Each number is 128 + 32 x the weight over its row's rms, rounded and kept within 0 to 255. Layers, rows and columns count from 0. Numbers have three digits each. The size before them is the row's rms in percent of the matrix's.

# layer 6 attention key, 256x224, rms 0.117, rows 25-82, columns 0-111
100:117091102124089149197136135184083141119096144165132103119142057162114158166141187108143178153163068071165119159139140152067118143159169084168100138126117160152146132153093114122157125157105112148075130177180105010151080121141081179091078160125081179069079157120150107122097131078141135137129095106123137144080111115109082124123162103153
095:116194102063156128143097126114126127093037130092172177141124084132120156123143099124170121135157074152105127129090036089122119127180180113104172180208163087133172189109167170121141133121129104117173106187161101107086159101139102135146110123121094154122116146145122119188074146194136152108140079159141122097067168159094171160118102129110
103:087179103135096115130155069103178106127190093119125156132112068180110144154103097130131143142136115170121178139180073188113124124101090145154089118103119118074129178131060168102166142110116123091136112122110181098139104118141127128132130099116111109129177099175064100103070139094122115105141094146141113084114085165110165168145174119163
105:135117054179049104146172140148235153096138132114106185129123153137138121152146147140142137104139079123149102134159117118078155118105086087144100139157112103091122131133152125090110106085086131177158153106123140117106175146178113107146131108117126119165109122120128100086191123193137101093150133056072146043103126117166172113105096124105
102:080176127127137146139146116172157116103135118128126129152128110105167114163141161100184151137162151078061122157126143122149136070143140118157116136187149106089103148113175133142117094140079071140133074081084079121164126124179152081110098151123073146097067113112189119157187127175135158137108160090138118094135140162131104174092148143130
098:215121115155055149208109183149142096161058147112073168166120149125130118184108137136154145143192123114095145183140141122077169091122090110139111167127167086119074124115081140164102126110085118125163133178064148088146125134118142065158092090151145140160144101147112105067102116153154144083162160175120156103188148106138132161070094149160
104:132100133196200134159172134151141177114103116148116160129136123191137145153181097139158135134100118160165106115081151164145160111080135099084118087123148151115170153165097141085130061062119127116137177135104181089183133127162144091076080149110071103116105122137118122092151139134127133102182090056117100053119143117131083104122140218170
095:060178106139122145091168125085127097085144140112133150176178089076180144145158148110111139170074157106113122099086057193138095103116096126138146178100115130133084134121151107156088113089114153067164072127086081076121126114151112198096134106159166167108124093178145176124121082141135102166132141176094145125160106131114084088120170115166
099:091132099092113125126176125107111086151137143162150177122044126163096144113140184121139149188087090070140165133143121161126083122133144097097124148120120123191152142082118101126103111147140171192143089171085165137151144139109186129113038147086142082052116127082147190148140105124087108139136111081143185113149103132080089102109114088155
094:080120097099114069100115208132171170107129156154106215184095123133202189136078155112177153107122142086149171140102144073075133113124176139118154112144142100144105095167120088088178113100152138093104136170186127114149158131137091143112135103095201163087116157130119121117093143096059113077167198117145126173109137158126169118127109125097
099:113144175128099196121197059116155091106146127130110137106149095162110124149107138156061140062125134122073158165163144152180087113102189130149134177124116141045117122079145138102116125138136163124101126164129093128142159178142176093134132100131123133093171071175150177059098097181089120158116079151136104144101114136181119139132110168167
103:138117122121099114160070165146152123114133093102163156093181130065210125091103132113149088174154109194112144109157098085167099132133186112122169153014121142090143137089145119143162183113103120150097100130163136093117131134140142086179146125156082144174150176122128139116092180111063095108161116098183100166163068138123152144090078187160
097:178112134110169157083080132165151081117132096112137124128172134082165056202101144120136142106154194152148112164148100130145085133149131114093126123099118177174211101153109154088119138030076130127077093099125117166138132124062116132135164135158085098146096181159060158160128244098147144059076145119107141099115115158100113120153136122111
093:095123164172160106136203107190114111105120130100111066125111113141170154141103152148122128128110169097162146134164137117137116118150163122090139136107142141105093105131118118122125105115159164143153098158113096118186170138123121121156088145143125149065069093162127128158127155123164107133085178075167132194132106083090208071054125129094
097:127179116124112114112117195117080144103191163121142143131082086141097117112147104074174183180139150061121179095106160109144183115135122170122104133079131112131086133088148116098117189169168108134076092130147186136092064108164160176122150111152108099117144120108113120165102113145136145177140107113200141143106183120108072135126185071136
102:098092089101152107103105097101159123137179100127128147121117104088130123140137143158129072106152109170061127131154152128141064119086113173148181106140128076128154089100166110141093126154132136117119118106182120143079171142105095171180148187077093173130123126125164144144080183150149119106180122129134145147098138110168158154141081196139
103:084172134072120139104102090129171118113135161072242143120099158194021124132094105113110122160173140108168119142127104107120127133100088169103089137146062115157120152075124112167151138096149177092148186118147122138178141104090098137147077172196115124119088155104170142157141098096158125187100149182117070128063123152094076095160160164145
096:137083053107094144190090191132150111149147137152173104139122168143099121134098188093132190125093123162114141131182077105109125096104146108123167148179100136163121130185196114132149135149139155144155071107169138077121154140116097081125098100195114098096195151126169137146089109154136147122174123121159113146123091156095171102117126116128
100:113132061164067135168141111087148136146099115153117111114119173140111113139102145112092143116110203132137140156133126073136117136135137101155164085134160104091169131163138106123132114158096188110137180166159101161135135168134203180159102172116135116150095131123143104102066109100143188159194147081095147137157138156121166097086148119106
094:107114092104108059135129148120167109130140148120082137111089113104096169115112156142145162094154143082166135123137083137138145074116191178108102195154106141158117119074068066094160130172148170118133119082117130183184164141085127066155135125202123071121144106064154161129065184138148106097161136103085101151150106110129167115106101129102
094:109147136159136111172134111117113089128148136090094164051130070068142135122132101119141159150133098233067107085135091152121133195157104115115157139129083137152141120164111199100102055189119148127127176133120151143160115132091109132085132221129172111149106099094123133131113206059085074153106138143176065129140168156049170116165086153148
102:060144134117108079120115192122109099141136170170101155174156159157123063204142098119077139058110123098083150118137122134120073101183139177125078094149163173161117115067109122147101103116121115160148097120174153159155137102130173121117143138199077106144150136133126167069166133113203159102091158127121134146133129070117141128118121110049
102:115103053146088144109131106113109127154140181172072156139107172141166111138142103130152139140072149142104087098154115235061142171117128136112067104171116159105130169150079136119155157100119106131144073133131115130108031165127144143154094130199140148134131135154141160093116141153129099083106102117108129155195141061134117091131159126151
092:125141109133186106124110113118181152091133132139091108129147107088110156050119115157078153137159123128110112094140169143121115165154169101153154115121090178183151108130118137102110110100171120109113100158112165190149181132144074108137079136140121127123136163187106099089201089178170127202100103133117133158100146117125064123150138109166
104:067102162056149170139168121133166135154131131062117159107180050147147124124104085156147109086077145100111191156149141159092127107182186135145105088101145142116134107144115111134128163182154127127085125154125110115134127116107115166108138134090151143119088153189147114128196155141130157125113179187149195125087079157188117170157111098090
096:137164136117157144129175136072084158073049151169111155176140148111194186152118067148147153107119136157129095135095145115078164134122082200108100152167108130168075112116114216141180124125101143116145135157103112093145081126115101142106161094137072114163128179129081105105172187107074185140080067082155193159133109110106111136055112105141
102:070180107120141125161155153172091103151140125140210109177100086105101123166142203119126144176079162086108100210161146176160095108127152097164116138116141157151125206059114124125083065116112145124159104149174179122114175150172048135097139165154132134174098108131090093135134143139139096065122223151107127148129125112114103090133170167144
103:176108087166165118124142117071111123124081130146138087138192164109107173113159193100123141156112119084147109168156133151105174106148125144115116107131158100121083102129145057146114117119082144141134136129135148105116079121161113160227093116179018108186152049217106151149161120139130162108117145189133124081121190139176150100100125143154
101:175094152131106100114189131099136148097090112124049040096108108134098153105167167115175112127160155101127093106121195110155184107122147150094129139093146188123165097136156134086140100199084155126141171194083192159109146083097069136074100187139116158111127146167119081144090154109160150118127107133169065218120171147136092169167179140141
093:123119130099118072130149150149143123117108086091161122129078147172137179078076147012174150090160134134194139127081111159150234111112122123118164122139174159109139170187128098114125106102107114129165190107159118128122174103146146144059159142153146147171134159111143101118091146118088168086158105112119149149108109084110095137107113087087
101:153144132160092153166122096106113175086135193157140096134111117162116172150101166155097082098133131156102196091106183070129112092063121087066133166121162146096079095141177138119131162163086125127166138110079124076122129170083124190173106151106076173135154076177060099144209064070132120104068180138122157135087140099144094135155114139134
103:150060098101116098134057169171114130114149006139170130090082095138165141108126099105111160138134191122136145124163110165088123182143172147137121130124124143122126126105169115120151159164127138152108167150134120148077094139149134163060091086145134169138104103124129171150133125086076146111155124057141158120123133141137135104153074156060
103:126089181172128098171129131158128074065117163185089111108131118081120111108160173144109203173151127143147065158095178116163143105135069082123188115129090100131100152087119199140117130128171140050148125091107118090118095142149133163154140125140098167113146145087133171164123122121121111114122148118137130147151110124124121135156076120137
100:121086162095155149117121148109158146115149190093129128148214129123142127136140101156066151108110097127224160099129132111138060081119152159141120138127152157097160089106113114124095098098112083144097194139189146157124179144170080149177096135142145137132062082082100154147071131126136159146133131141144150162166151120105176096158125104089
102:156130154096079111195089127072123142183163122143124142099125133197062100124109109085161084125151122150137082126117151132146099228125159115108141146130116092129068129122145129147128101147136151145167127131135135114115118144130095097120122132075176137187078075083131110166149100091173055147163141134170154181126127169084133048110117098144
099:120114147115137105120083144120156153152095132177127123154083162097173110195137169133179134131116102158142130135126126119121184149140145175135120168146153098142165171126150083144184072161116148140142115145139086171120149117174121152146121123089099105230118103140116127077116090147164121098131140101166084122175157122122078153141169164084
101:112156098124160125173107145091122105130123149193170126157110076132110173142147178042178124128136141128139173108131137119098112151171141172110163109092121152152126182101117161131113107111192148118120109132102142125095098131145143193115130165203132129119132159152105144118191066118142113172116154121089111157090105069165168073103121139116
101:126136122115183181169103142123143165130107087127108159123138132115103107148171130041125144163139114119228111144125104105130161151155119076153071172140090147103148111137182150071180156153140125089129187140110118153154147127075168099129110106181159127103094219082167173122055147138170117063134121123146110093110139138116116109093086130156
100:106138136111090125091139114110084115087147156152115143171114152130134187157121163094123102168120152087170157139093082118138131133191072122124079075141131138145108120129133131126124119123145097214166087158127127064079108114192120127113114196115145096135199055163109134146094183139156155178120136182106147123148137085161123144083097108158
097:122154127119127152092185166154150165133095142189175086099156144164049108124132184181130172155151184155155055156086103179168138122102113082155132117088094101218184112088113102101123083103111129146126142121142121133144135098187109109135054172134182119162079150123170138149120176053134101159190129174109123145072123114144107181091164129146
108:122159164119143121167148099079092190147130082119172141083141092187103141132120146185130150103131076131114126142099113101112122135090124109134192164082196123114158106165118163087195137144156089113157121164108151149107114109146087118137141160079129150125137101117131132127110074187091063120133139099129171176134097155085142074179085134145
111:148143068088104079124172123144158122115146150147152141138157127117108178105108114136146158117080132169156104145109082089139100142121173124153179124137192157121126101147081116114175123113113142113070093165144121118133073173090117167073047106128126089169154136172139121130178160110134153144115092084091135130131096105074168135176129158126
090:125082078144121173086116094131119121084140163111133100116084156125126146140143179077122127117115105186128065090132097043124107121151125157110106123149084161146141114103121175109125132101204109182122093130186113181101136078097071169123177153162143145109144178126072110139112143080125138116122165101171152176151138090075169202140168114137
096:064149114101108174123123122175071114104101148148133133102044110103101123108169112146112128106155092124141110114136127120124138167196122167107116099155104164087153133127136103107062178099132172146126150150133126150047109148082182087095197140099158096111139117105165188209167152079154170123132151127112100130126160141167189088175165035131
099:146123051074154157175092161088132175140128119093141120091231154149102161099079127133108149134112111149153146188103111143139113183130131157164158094069072132131142113128120071112107140184154123100141177106126143144140161168135113207135189112106116135157189077131111107160178130124090136119127104130098195166141064131137140061160137130123
105:120134152142122114099156119107127192114136104093157073122125149105121126136111145147146143112154111126124128095124101124128129176142135108111134114139083135182107119175090101139132167131166157059147152113122081114090148044074121205089156136131160141126085128106114078125105191090123125137096088173093140138130131116138124172149105132077
098:187109092100127157139197132148166189104124081088082149118151085148155145167145092072071118122142149086116143106108152108090127108143141100171128109139121120134153063135138106147134140099103074161159135138151166135214113106105141086060091075157062094098198188134188108109108149129094106153114155122132095106084142164151118129090109164163
101:101139105126180144176107124104205124152086100146133152095121092067156088142192179080137131099158096090133165095087139097109126183119137121087120177152102155094159159126116154145168072139072152133102125158149094182188071126134175091127148146151154124156141105108132078092132098142092142095135137130090120110082137134161134162073159120151
100:102165118115113182110107140166125126143141133114101189128114116092120131201057154151151158104082100135072173116172143147139118123099126094078121121153130107156105117146117133107146073201079093144094130128124091081142130133125120171128150190144111134143153089105146085107154130127186086100139094113143088145148123117165065126167165137140
101:150099187135135057164115125135138124127148120187161124153088097132125079100166146219094134162094119157156119130090158165167110092132155234117095055131098152106091122116140079096170121129114096110146168129109147117144080114145136097141101122087175112077133161141172017133169122101105123088135146127149119111116169140150090158104153029083
101:179123135168138084153143062140069149127145125156094079096101120081119090142113159114125172113183152154168110149161142081132174128093173093188172066150186130098079119116213148133090098123092124178161115137118138124122132150171187000135107119112149080150110202152145107138104138142081122120123122150180128138104147121142112071132085115070
096:164154155185120169110134144156156144152090076084175152108134128145136116096148151090126111073162157176137118076106122165114181127126090118125130108121153109134120132134110129110171116149134117058153104142139146108109147072162145120097123139077133164121109122060177109099136150170176158121115100062166103125162073168112089180115118088139
099:149083094128124154106180091107149145139167095157171163097127104149144125121126150127099127175123120090079127139139092175103109122111141093161036146163081138118154173136111117068115092208147062136120111120154156128125098156100180154131071147041123117162142090156165183150119197137140057134162125119173108150107124106125156137095099148170
101:053123097109201090143132126140125128101128085131209127099110134211093114142157140096134111206102162114097077151085169118114112102178111145119114135157178163124119147120146138154184139156065136123137072108116148045093108169160129129114137121181117160176176118162167132122158090094140155138166106199148072105169208131133072080090171147154
093:095110175131101119067142170105106120161132100161178124098072145113190129132165123076163122048069150072196124103113087156108116144108113127138131175098099121098110185137135149168119084179134132126075114161106123168114195060141173150148152175156090100140114107099153107108117113101074141129159123114129142145096113129090162211080086163119
105:132170084143145160119116107083086083113115147081134110090152095130121146096069112139099078107131149122151186136098061189174091131126134112123146169089115117122204157081152086134148143112126101143161100139083097146173142126165154071142068091113110154111126121096095218124122111107146174182145103202130186153143163131188121173131153147102
089:093130126100153150090136100107104134148147139158107085174103160147137169096139099107124149087122104046107115122131188199123062149169105151129184102127137147201107106116134194107142154106138146150149153142176115100044102110116153074075075130077148157080130056184152171078170067134243125136115144153173110102127139148196101138067148139099
099:062129135151075141085104107191109093143093164098085152169155121148106110157124152096116174100140203052132151110115132163153130093145132141165167159150149103167132127101134077142135121101132097132147104111122142153166152091126195157124139124156124133139081108139104164106082153135119155071119126176143128120143158117065165143043168092099